{"d_model": 128, "norm_eps": 1e-06, "extras": ["some layers without attention", "local attention windows", "shifted keys", "gated attention", "a norm on each head", "value embeddings", "an embedding shortcut", "skips across layers", "capped logits"], "lr": 0.00267, "lr_mult_o": 1.18, "beta2": 0.95, "grad_clip": 0.5, "batch_tokens": [8192, 16384, 24576], "steps": 7083}
Each number is 200 + 40 x the weight over its row's rms, rounded and kept within 0 to 999. Layers, rows and columns count from 0. The size before them is the row's rms in percent of the matrix's.

# layer 6 MLP up, 512x128, rms 0.144, rows 216-243, columns 0-127
148,168,161,174,179,167,256,273,216,195,163,218,215,169,237,186,238,193,241,176,279,255,230,177,201,278,246,176,210,223,163,186,286,225,273,231,222,222,160,156,217,173,229,221,222,231,227,204,172,162,193,128,166,262,154,187,150,203,226,299,154,197,203,265,210,213,178,124,231,211,262,177,217,227,231,221,224,225,186,256,251,188,181,215,172,249,163,221,211,246,232,177,175,116,218,225,229,224,195,124,202,232,218,151,251,218,125,193,280,138,188,183,180,206,228,150,227,283,157,232,148,190,213,205,196,227,232,78,183
153,177,206,212,196,134,299,216,256,172,173,236,200,279,250,270,191,222,269,149,194,172,197,163,238,280,242,197,230,211,153,264,165,172,144,241,200,98,226,190,234,230,222,135,173,246,123,232,171,179,185,215,152,213,244,138,192,165,204,197,215,168,183,250,194,215,210,144,251,221,214,220,169,247,212,130,240,174,271,152,168,154,188,159,187,207,206,273,214,182,172,200,225,112,210,88,222,180,235,200,211,185,214,227,202,239,217,156,218,156,260,185,196,219,225,163,227,218,240,191,171,175,179,165,231,303,180,174,237
154,212,150,255,211,174,178,225,276,239,201,245,231,215,216,256,194,212,270,162,161,195,182,182,207,246,204,127,228,237,189,242,204,197,182,271,270,136,137,296,176,184,166,147,192,242,119,174,133,249,158,229,196,187,190,170,174,144,170,237,217,149,234,233,210,208,158,112,238,169,165,196,223,195,231,165,174,217,153,265,136,201,226,227,229,227,143,243,212,170,196,220,187,165,108,142,179,211,195,215,199,112,237,216,202,228,213,190,174,161,263,146,192,307,194,181,139,147,212,168,191,157,190,136,193,258,183,192,212
154,190,142,280,213,284,239,255,200,242,210,153,203,182,168,200,157,233,280,217,190,274,217,159,255,208,202,225,153,234,218,234,241,185,175,205,207,143,141,186,151,163,203,126,173,192,215,189,165,237,179,209,155,191,140,173,221,222,193,277,163,229,195,222,201,233,213,175,228,70,170,184,169,219,230,208,206,174,193,235,217,75,209,163,214,254,182,229,203,173,208,290,159,227,165,130,242,213,227,208,223,221,153,160,277,211,152,113,263,197,204,165,188,185,257,164,216,181,255,262,208,197,256,207,172,194,147,167,211
135,148,244,186,176,241,261,199,241,132,123,191,192,182,117,207,207,249,147,159,180,230,218,236,198,233,233,182,217,173,164,312,160,174,195,228,214,198,204,224,206,221,221,219,189,162,162,193,182,110,171,252,210,222,188,183,228,130,184,211,177,48,188,188,184,197,188,194,175,193,192,248,224,185,159,179,157,231,266,183,167,146,164,179,264,266,191,180,162,246,133,140,207,150,202,198,232,152,180,212,172,185,217,118,191,152,201,140,183,148,173,191,217,216,258,232,266,191,143,250,154,198,190,216,174,284,232,254,246
137,186,132,181,211,198,273,223,247,149,109,228,215,170,197,218,148,267,200,131,187,236,233,178,176,159,185,149,202,165,195,236,164,224,250,238,175,205,188,251,282,230,257,216,200,210,170,233,149,175,209,202,188,213,210,177,178,189,211,169,256,193,139,160,166,167,140,196,197,153,162,236,223,233,237,175,187,171,176,229,152,211,280,155,203,196,186,267,172,203,250,194,161,245,191,210,175,203,155,220,262,195,187,220,215,139,227,231,251,144,191,229,230,382,193,225,221,248,273,259,141,195,256,209,162,201,216,130,187
047,135,152,212,196,196,212,272,243,165,216,210,157,268,201,220,157,253,206,187,228,192,185,208,126,245,215,313,217,224,231,235,170,252,205,194,273,151,204,203,213,192,191,171,266,231,208,196,151,209,129,159,171,221,207,222,126,202,185,176,193,123,91,239,196,186,165,159,187,249,232,171,282,189,249,190,137,161,158,222,124,163,203,211,179,252,214,211,158,184,225,225,148,105,187,208,219,201,181,155,211,244,293,195,198,178,159,206,187,175,251,196,254,258,180,151,153,196,163,204,147,229,208,130,202,243,240,241,151
061,224,168,239,211,146,206,255,261,204,169,180,158,222,250,219,139,224,203,190,157,201,159,254,199,221,248,264,192,248,241,236,213,167,202,242,280,187,150,237,246,213,242,174,241,207,195,174,190,131,144,130,216,226,140,278,155,254,214,216,182,146,178,198,252,159,176,163,144,137,211,125,231,129,159,172,187,199,168,236,155,185,225,214,144,247,150,186,183,158,219,205,174,164,179,197,214,121,187,167,230,226,204,186,248,234,130,246,245,191,265,228,161,223,97,163,170,206,157,221,227,226,270,114,167,230,176,235,231
053,201,131,271,189,197,253,206,204,237,196,218,158,248,238,229,158,255,261,150,196,237,167,210,199,272,255,226,143,270,204,239,240,220,187,207,293,153,158,183,220,194,223,117,256,205,133,149,131,144,172,159,154,185,162,203,130,251,239,215,175,200,181,202,246,152,176,140,135,175,204,183,237,170,128,204,106,179,256,215,182,153,185,228,147,217,175,253,147,186,260,189,228,176,232,181,191,153,193,171,239,202,174,180,198,191,144,228,234,142,271,238,197,256,152,160,167,214,171,225,176,187,242,193,171,199,216,124,175
144,173,126,247,168,232,275,305,213,167,155,241,153,212,262,183,120,215,193,233,227,177,224,177,114,202,212,154,216,211,222,197,122,184,176,222,159,192,195,264,243,147,266,193,240,187,163,221,224,187,196,185,158,162,192,192,170,186,235,209,138,206,169,231,187,185,201,141,265,228,174,220,245,209,217,237,225,177,204,229,229,237,187,152,230,230,147,271,222,186,258,151,286,106,112,204,205,169,186,205,271,161,230,209,224,138,163,206,208,212,228,297,167,184,232,213,185,163,194,230,137,156,143,243,242,217,166,173,157
139,215,128,209,230,247,216,268,192,169,155,133,165,195,220,201,176,174,211,184,197,189,255,254,255,178,204,198,228,251,257,209,134,234,288,229,193,197,226,209,160,256,235,112,310,204,170,197,155,245,148,169,208,188,162,234,236,199,220,246,225,195,205,213,113,180,160,218,182,171,238,168,221,138,209,224,202,183,283,208,197,208,196,243,238,219,204,191,192,213,131,279,218,145,176,238,245,184,151,152,184,191,189,194,240,176,199,179,300,173,157,231,262,236,174,154,183,146,135,152,202,170,226,112,148,208,210,123,154
142,204,202,209,208,177,201,326,185,197,188,168,196,236,191,224,180,240,178,94,173,209,163,193,175,186,219,202,202,225,165,165,263,197,189,240,172,235,138,252,184,170,253,172,212,283,219,233,179,214,164,168,217,179,207,138,213,231,184,226,194,182,196,180,246,109,192,203,211,220,274,166,204,198,192,227,211,256,242,222,138,248,227,239,206,255,228,162,166,164,210,199,174,176,270,210,284,191,234,219,306,250,178,259,256,196,186,249,204,187,239,280,264,180,248,116,100,237,156,216,201,172,196,171,205,177,192,189,99
057,225,201,259,152,219,307,232,196,183,165,177,148,271,215,270,172,270,178,186,203,203,149,214,177,233,235,236,222,249,239,266,198,224,255,214,205,181,168,192,220,203,167,169,202,230,146,164,187,192,209,174,157,224,150,215,208,211,167,241,177,203,154,244,243,243,195,149,136,163,234,141,257,166,168,164,172,145,172,228,174,160,227,273,217,230,181,166,128,166,193,281,150,203,195,176,205,75,190,154,244,193,227,200,257,216,181,206,234,180,228,291,192,202,152,164,177,215,163,230,169,287,223,147,187,245,234,112,158
051,143,218,207,152,160,265,279,226,177,192,221,200,251,262,163,127,246,219,159,184,161,196,257,182,220,213,196,159,252,240,257,171,196,211,248,224,128,137,254,261,147,261,157,250,236,189,181,175,136,126,198,178,201,203,177,144,266,133,241,161,196,191,168,187,172,117,209,180,182,215,184,216,191,162,154,171,187,237,238,198,176,206,240,217,225,199,164,199,144,156,201,179,173,233,166,264,191,155,132,296,204,260,193,228,222,163,250,199,187,201,231,204,216,180,180,193,187,172,279,194,253,233,124,207,284,243,168,130
053,144,150,252,175,155,263,308,201,173,160,186,128,285,195,220,165,279,267,156,221,190,163,171,155,239,282,273,180,161,251,228,193,234,208,221,204,187,164,170,202,157,206,132,225,255,167,222,140,166,169,158,223,194,125,219,171,195,142,258,158,209,159,182,245,161,164,193,126,172,257,213,207,199,185,159,116,178,168,203,187,199,174,225,198,238,213,271,207,118,191,226,197,184,209,162,216,160,182,182,253,211,231,137,220,179,138,242,237,214,222,250,201,221,151,161,187,245,149,215,180,169,255,146,175,208,225,173,235
060,172,157,246,168,218,238,273,250,206,139,205,182,203,196,230,169,202,205,155,175,264,164,223,171,183,262,224,236,195,195,199,234,199,154,211,183,149,200,163,264,159,228,146,246,293,149,148,135,163,200,213,165,180,200,226,152,251,156,216,192,169,148,206,206,171,213,133,140,153,208,161,227,213,209,157,211,184,167,255,194,184,202,205,251,258,177,199,160,191,177,231,165,182,224,152,273,177,138,180,229,236,231,208,281,145,196,184,260,168,261,190,271,223,153,116,181,234,210,245,140,175,224,170,127,298,192,101,225
059,201,175,250,180,165,271,284,236,170,172,244,211,216,231,292,171,207,234,169,228,217,226,207,190,252,228,228,127,239,226,223,253,194,208,202,223,186,94,278,218,204,213,141,250,223,159,183,147,168,156,160,187,212,223,290,181,240,166,200,179,130,144,180,116,183,145,126,174,190,245,156,216,182,148,161,173,177,213,262,216,137,189,213,181,221,203,270,229,168,163,228,182,163,184,180,220,164,205,180,210,147,220,225,266,191,148,244,239,123,186,226,211,223,196,151,131,176,179,230,170,204,239,207,159,280,190,128,160
054,194,160,229,141,206,256,187,232,180,189,240,184,208,264,226,140,239,239,157,181,269,141,196,163,180,225,219,195,196,230,284,173,193,201,207,221,182,164,261,179,193,202,144,224,224,148,148,116,193,170,145,177,256,185,198,149,216,106,216,229,202,176,227,173,152,124,136,187,154,239,122,170,177,187,161,192,194,188,223,167,160,196,217,150,318,153,199,214,166,232,155,173,198,160,186,260,193,120,187,293,135,213,174,244,182,233,224,203,196,241,227,193,230,190,153,146,192,129,240,164,226,235,191,155,258,210,131,156
048,200,153,257,105,183,298,240,227,232,216,146,149,241,181,269,125,218,253,176,240,249,186,217,145,196,259,222,230,226,244,287,236,242,216,206,221,192,190,238,236,151,197,143,189,287,124,185,194,170,158,170,144,239,207,202,149,278,203,204,203,197,159,189,189,185,181,170,119,119,268,154,182,158,192,181,167,195,183,248,190,125,253,193,197,226,177,262,213,202,206,219,126,165,211,190,225,180,245,182,212,189,192,252,255,219,199,221,234,170,222,244,175,221,173,166,137,172,164,219,191,226,253,215,169,264,220,126,196
055,212,155,266,135,129,238,289,274,151,158,198,138,234,227,234,117,243,266,161,203,171,185,211,170,215,217,223,207,255,266,171,223,214,230,209,253,173,185,257,187,187,202,184,230,248,134,176,148,156,203,168,183,240,223,242,200,221,159,232,159,182,190,232,254,139,144,162,176,135,238,164,225,209,186,177,157,188,215,261,136,134,208,225,207,269,164,244,186,221,201,249,174,136,212,171,266,228,203,169,265,217,239,151,244,190,199,257,251,199,211,241,186,230,108,165,150,229,194,239,241,223,186,155,160,215,249,177,150
053,206,177,212,157,197,238,311,233,204,166,190,189,216,217,199,125,220,268,154,221,163,136,217,207,222,246,236,189,163,206,249,211,251,178,233,247,167,160,175,247,160,187,161,236,212,232,173,178,158,143,166,168,189,194,267,181,216,174,220,157,241,157,212,194,209,166,94,168,114,274,205,183,214,156,174,189,192,211,233,192,198,218,195,172,253,186,230,129,194,222,271,74,145,212,140,220,166,190,149,264,242,232,160,248,175,245,208,156,204,203,254,205,193,153,146,143,173,158,274,175,205,159,189,189,272,250,182,159
070,172,175,251,159,195,256,277,199,194,206,205,186,271,271,297,156,285,208,184,154,173,153,219,171,194,236,220,151,194,201,257,165,197,200,207,213,223,130,212,268,189,234,196,210,206,174,193,195,219,236,172,139,193,197,191,133,238,147,193,205,157,210,181,215,161,132,164,128,135,257,177,234,247,168,174,182,156,164,184,156,95,177,195,202,202,205,230,187,186,187,217,163,148,170,142,238,132,165,227,294,182,203,157,219,185,171,267,247,226,249,217,190,263,191,121,181,173,199,214,147,287,231,222,182,279,199,160,183
055,163,175,289,168,208,239,209,212,221,192,222,168,219,231,239,193,222,192,134,193,223,144,216,188,238,241,224,132,239,231,263,216,169,204,176,197,146,157,210,240,163,263,125,215,208,165,157,202,191,185,239,133,209,257,258,158,252,143,232,197,181,119,143,215,202,171,207,163,108,227,148,218,149,165,173,144,175,181,220,160,181,244,229,196,211,132,214,191,166,173,259,120,154,226,198,222,95,214,201,289,215,248,150,245,162,155,232,214,157,197,246,203,192,194,108,157,196,160,211,193,222,218,148,149,237,264,171,180
051,198,175,251,177,168,219,269,274,185,217,179,182,275,257,253,146,254,153,153,253,232,132,243,148,236,249,198,167,184,281,264,237,262,157,222,227,180,194,273,204,208,175,202,209,237,202,171,198,186,135,191,176,222,173,156,165,190,156,217,189,163,115,211,213,211,231,164,170,234,251,190,184,187,209,193,199,149,237,287,203,169,244,151,185,226,237,223,121,164,205,263,190,199,213,117,232,169,172,192,223,206,228,180,254,194,186,277,266,193,239,238,174,185,161,102,186,165,195,242,147,249,190,176,210,278,243,151,164
066,167,163,190,173,130,208,225,212,208,169,236,142,185,245,225,170,278,260,152,217,232,184,161,204,233,280,178,141,195,281,242,201,201,202,216,225,151,216,211,159,155,208,203,239,240,211,151,118,219,162,143,154,190,187,195,193,181,147,286,145,167,192,163,213,203,166,130,155,145,245,163,218,197,189,125,142,188,187,272,206,143,198,223,174,211,130,251,179,162,207,236,156,201,149,174,257,141,149,243,249,186,233,201,184,181,190,208,222,197,250,275,215,253,201,134,186,164,182,274,176,275,232,191,128,225,241,139,190
050,191,162,235,159,145,302,249,263,200,197,218,136,171,182,231,139,183,176,166,177,238,144,209,186,220,234,252,154,170,236,242,223,193,238,210,232,116,182,275,220,176,178,136,230,226,146,249,195,217,163,150,155,206,134,202,175,245,184,228,112,194,181,174,217,188,128,128,163,194,221,173,225,177,202,178,206,251,208,214,177,189,164,213,181,223,200,260,138,164,180,212,133,142,196,162,214,254,167,221,326,171,208,177,218,204,187,203,200,190,227,243,184,233,149,192,142,248,129,236,224,271,243,195,164,231,287,190,149
047,195,152,254,154,186,312,203,251,153,222,180,204,247,240,257,111,188,234,162,172,228,195,218,175,226,246,207,162,228,267,260,201,216,203,228,200,174,191,185,267,188,168,187,256,221,194,228,157,178,148,195,145,268,188,245,177,221,151,176,151,126,134,138,177,117,150,147,178,181,221,156,243,140,191,187,168,226,197,184,237,145,232,190,205,283,185,248,177,185,216,274,178,164,171,221,194,119,163,200,268,213,280,178,201,153,138,206,226,157,178,211,200,235,153,174,178,235,173,259,184,241,195,159,199,221,279,195,229
137,189,112,233,190,238,211,211,169,187,160,193,210,228,152,198,223,200,211,227,144,200,188,191,188,184,205,213,180,209,244,208,237,255,267,194,177,86,226,215,181,218,241,242,224,206,158,255,179,94,175,228,188,281,200,186,181,182,220,178,200,143,167,166,252,178,211,184,222,215,169,234,232,121,225,203,244,215,171,236,197,149,165,216,233,254,139,184,200,145,276,175,157,216,195,82,164,123,165,163,188,275,153,212,250,207,227,193,290,98,216,214,216,221,190,205,258,234,228,302,154,177,232,177,225,208,175,175,227
# layer 6 MLP down (transposed), 512x128, rms 0.128, rows 216-242, columns 0-127
146,232,192,161,161,195,170,218,222,265,215,169,254,148,188,139,213,182,127,262,223,213,216,200,215,172,202,220,210,203,127,225,175,258,178,252,216,236,129,130,206,253,245,235,253,193,233,175,177,193,183,202,266,283,228,220,197,246,230,246,150,247,185,267,271,268,168,152,168,232,187,200,204,246,68,198,236,191,242,209,225,224,181,203,222,191,222,194,266,175,122,209,165,197,174,221,212,268,198,137,195,260,217,157,203,192,178,129,239,165,225,194,162,266,195,201,234,188,152,157,171,193,161,252,246,180,183,197,307
165,235,147,166,175,269,191,177,236,206,98,206,249,127,151,186,211,163,164,161,247,184,212,164,202,244,159,227,234,214,246,209,240,139,312,105,189,149,269,220,168,239,212,245,202,211,188,251,255,215,292,257,221,186,210,136,160,213,258,222,212,202,229,180,206,205,242,143,206,195,161,233,164,186,182,206,221,255,203,145,198,253,237,172,192,196,157,191,167,154,215,162,236,136,188,230,156,261,144,180,267,197,195,264,182,178,197,231,173,246,195,203,180,259,180,137,168,186,162,230,210,265,262,157,187,136,158,210,162
168,343,219,179,219,168,233,219,196,125,135,272,177,195,211,198,144,184,233,151,221,265,143,143,234,176,243,196,168,202,215,196,232,130,185,191,181,263,189,164,186,226,267,195,171,174,260,212,172,181,212,185,182,184,187,246,279,169,275,240,227,149,167,202,112,100,193,257,236,206,264,162,127,152,267,175,192,212,210,227,205,237,182,161,141,140,181,195,155,255,172,220,179,215,273,200,213,141,181,205,149,226,131,211,193,191,189,175,153,221,193,249,163,189,233,219,232,172,230,155,244,173,160,196,223,225,218,210,206
162,251,211,218,178,206,126,172,206,216,193,208,200,148,196,181,170,159,194,221,189,208,232,224,196,195,212,168,227,223,253,232,195,272,215,267,129,210,197,242,246,195,183,182,256,264,165,273,204,203,164,123,263,155,230,191,195,228,258,196,261,215,256,167,205,254,185,236,297,162,267,178,177,183,233,212,172,227,202,225,256,151,192,212,122,77,170,216,146,208,245,142,227,276,259,238,245,262,228,171,212,217,175,227,181,261,240,193,236,224,228,205,240,215,245,233,289,191,234,262,165,213,176,157,172,213,281,206,224
146,135,216,187,229,274,165,177,132,231,154,217,240,186,166,234,246,231,236,140,220,101,174,235,264,144,146,169,147,208,248,229,207,131,222,186,231,218,182,239,198,225,208,104,289,198,128,204,231,295,206,210,208,168,159,122,205,222,214,207,201,241,214,208,201,174,131,207,226,257,166,165,202,163,194,175,229,209,195,224,226,186,269,229,185,228,130,164,212,149,263,212,228,210,208,199,269,152,198,218,179,171,290,278,198,225,169,279,146,187,173,223,255,200,183,237,199,146,222,177,178,183,182,221,225,212,201,135,249
145,167,201,205,189,179,168,135,156,197,265,172,208,233,212,193,262,188,183,265,226,101,156,266,186,244,277,195,150,277,236,216,156,206,183,133,252,239,202,227,118,272,194,275,234,148,201,272,156,242,180,113,162,145,233,278,207,175,165,215,227,248,202,235,212,161,202,203,189,183,192,220,196,190,183,252,177,245,202,161,239,163,188,232,140,134,257,233,274,145,261,231,223,200,225,234,240,175,286,223,137,201,236,206,213,199,193,174,202,222,180,202,138,229,210,255,182,195,174,125,199,231,232,193,179,187,188,221,240
034,205,214,126,196,233,149,124,153,222,213,221,271,160,176,180,191,162,162,179,168,293,183,146,243,201,219,131,180,200,170,218,167,163,253,230,227,284,178,68,183,215,200,284,168,181,185,268,235,175,251,226,226,212,205,142,265,133,246,262,221,206,217,179,165,211,236,256,177,176,162,196,132,221,129,226,155,169,175,215,266,190,203,200,250,183,206,254,255,261,287,169,184,219,200,181,161,226,227,278,203,191,120,231,216,211,221,207,213,274,230,172,184,208,203,213,246,189,238,228,165,226,171,228,210,193,180,206,204
048,224,201,164,200,254,166,131,196,167,214,218,231,232,188,274,108,138,115,169,161,117,246,155,250,214,185,159,277,197,137,149,205,212,117,160,139,158,187,137,207,194,270,174,161,196,218,172,224,236,184,200,197,239,243,165,157,250,187,207,304,213,176,185,166,226,208,210,167,272,207,230,169,222,237,267,225,213,140,118,178,284,259,152,258,204,237,164,186,190,147,209,131,189,148,224,204,205,206,191,174,182,228,189,160,221,164,158,208,199,219,189,202,227,217,200,182,206,207,187,252,150,129,192,172,196,123,208,194
045,188,219,222,147,194,235,269,172,190,190,193,169,174,232,243,225,199,201,153,148,185,277,124,276,209,186,252,159,114,196,184,187,163,190,208,134,199,217,175,235,201,167,145,232,203,192,193,246,160,198,140,223,125,217,177,200,232,215,251,283,212,107,150,197,214,224,195,178,224,223,146,209,215,228,240,183,220,210,248,247,256,151,202,196,200,251,246,229,210,143,143,112,242,188,166,182,191,185,231,117,205,186,172,246,203,251,229,173,232,220,242,126,135,263,156,132,113,235,120,208,240,153,215,211,183,238,172,234
152,234,151,119,202,205,106,159,142,236,198,188,246,158,182,252,184,278,197,209,213,163,133,249,171,197,249,208,237,202,260,211,251,225,228,259,179,202,191,154,170,265,122,254,158,153,217,202,193,212,202,241,239,204,178,125,213,232,166,234,273,311,205,203,177,134,253,230,207,208,216,152,169,294,187,141,195,199,229,198,228,169,268,157,142,203,227,255,246,173,201,204,237,239,152,230,195,217,169,160,184,200,180,156,161,188,277,204,181,209,184,229,225,207,158,256,217,195,251,147,208,186,252,215,230,223,105,202,212
148,147,170,150,154,108,138,112,124,217,180,186,172,150,259,174,203,208,214,171,257,156,219,294,165,277,179,226,218,242,222,185,159,188,197,251,163,197,236,169,244,194,188,221,159,154,208,138,172,147,237,220,148,194,208,226,255,204,226,159,216,267,142,193,195,164,111,178,192,174,188,114,216,249,201,266,176,213,170,203,240,189,191,243,200,206,233,179,148,230,198,161,136,205,255,208,201,251,192,254,134,144,263,209,147,199,287,171,218,241,237,181,165,224,243,206,201,199,140,206,148,166,205,144,193,172,169,209,248
143,224,200,217,229,180,158,218,238,106,219,219,248,208,175,260,175,179,158,226,257,164,163,205,191,232,218,216,211,168,205,216,241,227,179,168,162,260,214,113,162,226,208,211,185,207,209,234,281,255,216,208,241,190,276,163,201,264,153,199,182,227,167,201,169,138,199,293,226,195,196,181,149,191,322,186,207,216,160,206,291,197,220,215,245,201,196,268,228,155,205,178,198,190,152,156,219,248,266,212,239,201,206,161,192,262,248,162,215,186,141,250,133,241,220,274,263,254,307,207,219,188,133,226,247,194,168,170,185
046,213,225,183,163,168,140,250,149,296,241,225,200,165,204,192,238,295,202,232,150,271,234,178,226,186,166,220,167,101,272,153,183,173,214,167,207,236,205,247,191,156,242,196,183,184,208,201,233,177,130,245,214,202,177,251,264,213,206,192,224,208,229,234,144,209,185,189,214,204,187,271,212,191,271,200,217,261,194,234,235,281,274,221,185,122,214,238,229,194,225,121,219,161,239,169,180,250,261,114,180,231,192,186,131,214,141,191,186,166,234,189,152,175,167,270,171,205,277,180,201,172,196,149,285,197,157,177,226
046,188,211,164,195,151,140,188,109,244,257,143,164,177,202,189,221,216,198,244,220,172,256,196,306,246,246,223,212,157,118,241,205,149,113,211,130,231,163,190,173,213,177,243,224,128,204,128,182,228,206,227,175,211,213,197,144,233,193,173,212,185,221,215,193,203,116,127,196,186,166,237,196,240,203,233,221,237,223,173,251,216,145,229,144,187,223,256,190,260,195,192,280,166,194,222,179,246,240,192,208,209,219,181,185,228,164,155,120,231,132,178,216,219,246,292,164,211,236,236,183,194,146,277,288,235,171,188,236
043,156,243,192,206,276,122,185,179,266,173,213,218,161,190,287,219,196,156,252,233,181,157,227,128,172,210,142,172,185,154,212,138,210,207,212,182,209,279,229,182,255,220,245,174,180,239,184,262,208,271,252,258,230,257,207,196,136,289,179,226,233,204,232,186,185,142,225,192,116,193,154,195,232,149,235,222,180,227,239,165,143,232,191,220,239,160,96,258,162,186,161,199,223,228,251,169,197,259,201,169,227,163,240,209,234,151,173,210,234,213,278,181,253,245,204,252,224,220,199,219,237,181,224,216,199,96,201,162
050,214,180,202,170,163,154,185,226,172,207,262,187,250,200,184,266,151,148,267,268,208,262,119,199,272,194,173,145,176,136,202,246,207,168,171,146,224,202,165,181,191,237,168,213,206,221,229,219,216,193,183,272,210,176,169,308,146,177,127,201,185,274,113,175,228,250,228,172,179,168,225,234,206,173,284,208,214,195,164,239,204,203,302,180,201,246,277,220,206,192,209,244,239,185,214,151,205,207,187,150,211,239,189,201,242,172,206,244,251,172,124,143,199,129,257,218,243,206,186,231,295,132,193,208,185,168,212,175
056,206,206,232,197,229,134,162,155,281,193,195,236,152,176,196,284,246,204,168,243,207,233,156,163,174,210,277,243,261,120,239,151,156,184,113,195,218,148,226,94,213,151,189,222,171,192,218,194,218,219,147,213,118,223,153,211,201,190,158,157,197,278,143,224,231,231,183,238,201,138,133,212,216,195,187,230,221,164,263,201,208,171,191,203,91,228,157,160,216,214,224,232,189,189,222,127,214,183,234,210,158,176,178,158,206,291,167,179,240,213,143,258,157,201,249,272,190,208,193,237,202,122,220,201,150,194,209,213
042,229,211,188,213,244,172,188,188,225,230,165,232,223,145,266,219,268,139,226,205,127,206,169,198,207,243,171,165,165,138,120,234,175,255,196,181,251,217,172,195,150,212,235,184,243,148,211,188,212,224,179,89,166,313,125,205,215,191,231,223,172,174,191,209,158,221,246,171,252,184,206,236,144,192,264,221,195,170,160,241,196,191,183,201,213,182,220,195,226,234,146,214,212,305,152,193,175,271,146,112,189,153,195,163,248,258,278,147,130,188,139,154,159,252,224,222,234,205,175,204,163,158,240,148,180,175,200,229
026,209,272,173,270,178,170,161,261,236,138,248,241,139,185,159,208,185,257,225,212,164,186,191,255,111,186,102,235,218,237,180,166,197,198,266,219,202,282,192,260,219,191,237,228,167,180,163,204,194,178,230,198,256,162,189,210,212,196,236,212,265,288,229,212,172,195,225,253,207,200,226,217,255,189,151,237,132,251,212,217,231,126,99,178,222,141,117,283,147,275,196,202,245,145,227,165,177,221,233,203,177,184,188,166,155,244,168,247,210,245,186,188,176,190,171,265,180,258,183,198,156,192,216,174,212,190,253,197
042,214,209,138,183,248,159,214,160,277,151,217,201,161,170,230,190,216,181,259,161,177,236,201,221,169,277,203,197,193,170,161,234,234,232,182,238,219,148,137,153,202,126,179,148,217,207,231,263,247,190,222,163,185,205,204,198,185,184,240,241,88,337,130,204,209,179,190,144,180,205,187,197,224,240,179,241,220,196,176,195,195,191,236,247,123,227,190,130,222,244,166,228,222,194,210,173,154,221,267,211,243,129,159,299,192,209,180,239,181,245,178,203,280,211,233,246,187,243,142,188,180,191,214,299,260,251,198,205
047,255,231,188,147,197,202,190,194,221,179,174,210,146,223,203,230,121,230,123,207,229,247,200,167,170,196,162,259,212,158,226,223,227,199,229,227,185,135,256,198,184,168,206,214,172,221,329,223,134,240,209,135,245,207,164,120,210,117,274,230,232,205,106,198,143,243,159,241,171,219,126,251,180,205,215,255,172,208,202,209,166,133,125,234,108,187,251,164,202,102,178,234,224,214,206,229,167,256,204,198,203,247,212,247,269,198,223,189,196,251,206,185,170,201,194,152,209,181,233,201,225,203,200,179,289,195,203,240
059,265,164,175,217,220,144,231,150,182,207,140,193,158,222,166,255,167,217,220,195,192,213,265,207,195,258,186,252,298,176,218,209,236,247,201,143,198,168,169,201,206,175,141,162,230,134,217,182,199,167,229,188,238,188,187,188,220,202,213,185,204,175,165,166,139,77,208,326,207,205,263,261,159,265,201,256,250,199,131,213,212,190,223,208,204,196,209,191,134,221,174,239,178,224,226,269,192,316,185,187,200,146,157,200,194,303,181,217,279,243,232,214,176,199,184,194,264,220,265,225,222,180,193,159,197,220,251,238
042,244,160,165,217,262,202,154,189,214,147,232,296,188,182,205,260,234,194,194,207,153,255,212,243,263,75,230,228,204,216,221,174,169,159,186,168,242,274,174,176,224,146,250,201,222,225,272,245,226,203,157,220,218,169,250,258,229,233,183,180,120,161,186,216,205,209,160,214,267,240,313,172,181,239,255,160,272,141,204,164,176,193,154,213,230,244,171,233,157,200,169,213,235,233,234,236,265,217,222,224,207,171,189,162,205,208,152,251,188,130,206,188,144,228,256,171,196,185,219,226,137,191,247,293,187,226,170,184
037,118,259,241,120,224,149,181,197,228,307,219,161,272,190,159,227,171,210,148,241,178,188,188,170,176,209,192,215,202,259,152,242,211,287,175,212,169,241,140,181,225,239,236,210,165,169,244,246,179,190,170,180,158,168,202,209,138,181,216,160,287,253,202,73,260,235,187,194,200,209,219,198,193,157,193,187,238,168,187,180,216,205,181,157,183,206,230,236,189,141,172,259,224,267,238,157,159,240,223,208,176,153,238,178,258,184,114,222,157,122,179,171,250,240,221,200,207,238,254,281,197,248,234,209,174,172,162,223
055,214,223,163,224,263,226,276,190,211,195,202,243,148,188,246,179,174,232,225,191,191,236,184,179,263,186,180,212,229,217,208,219,148,204,179,122,207,174,214,220,224,143,278,130,174,194,171,209,233,291,213,196,164,255,183,188,198,189,188,213,217,144,185,186,167,248,190,227,229,193,221,114,223,282,246,223,225,116,138,185,196,208,228,238,130,217,155,192,257,232,200,136,173,175,177,126,183,148,163,159,202,183,283,192,214,201,270,106,180,111,196,151,180,259,228,149,152,162,132,156,179,164,237,192,194,116,193,243
039,279,148,201,193,79,218,186,200,208,227,193,166,230,160,179,158,127,228,297,245,116,195,193,271,168,161,221,239,162,182,127,169,167,191,224,214,195,213,238,239,155,131,177,199,236,146,172,214,230,258,200,205,174,183,253,172,185,196,158,228,169,232,168,204,170,184,149,194,164,220,208,228,225,218,175,211,147,181,220,165,260,111,166,200,157,203,168,229,174,232,190,229,182,200,185,166,212,232,255,217,88,205,205,215,187,210,217,212,217,266,161,143,160,268,186,140,190,167,236,177,183,87,257,176,223,128,152,200
034,220,210,191,249,177,185,174,185,144,229,284,219,233,203,221,258,74,195,161,231,111,201,198,227,185,218,209,228,187,124,194,223,166,112,233,192,212,123,193,177,195,204,219,161,154,204,234,257,209,232,182,139,106,190,202,239,156,167,187,209,217,245,153,122,165,252,226,155,255,195,200,212,227,269,212,253,156,166,138,199,171,177,219,229,224,169,161,235,199,206,133,297,239,173,167,146,230,296,184,197,178,225,248,206,192,217,210,168,246,252,241,196,228,242,190,255,202,227,226,179,158,132,183,181,256,163,186,227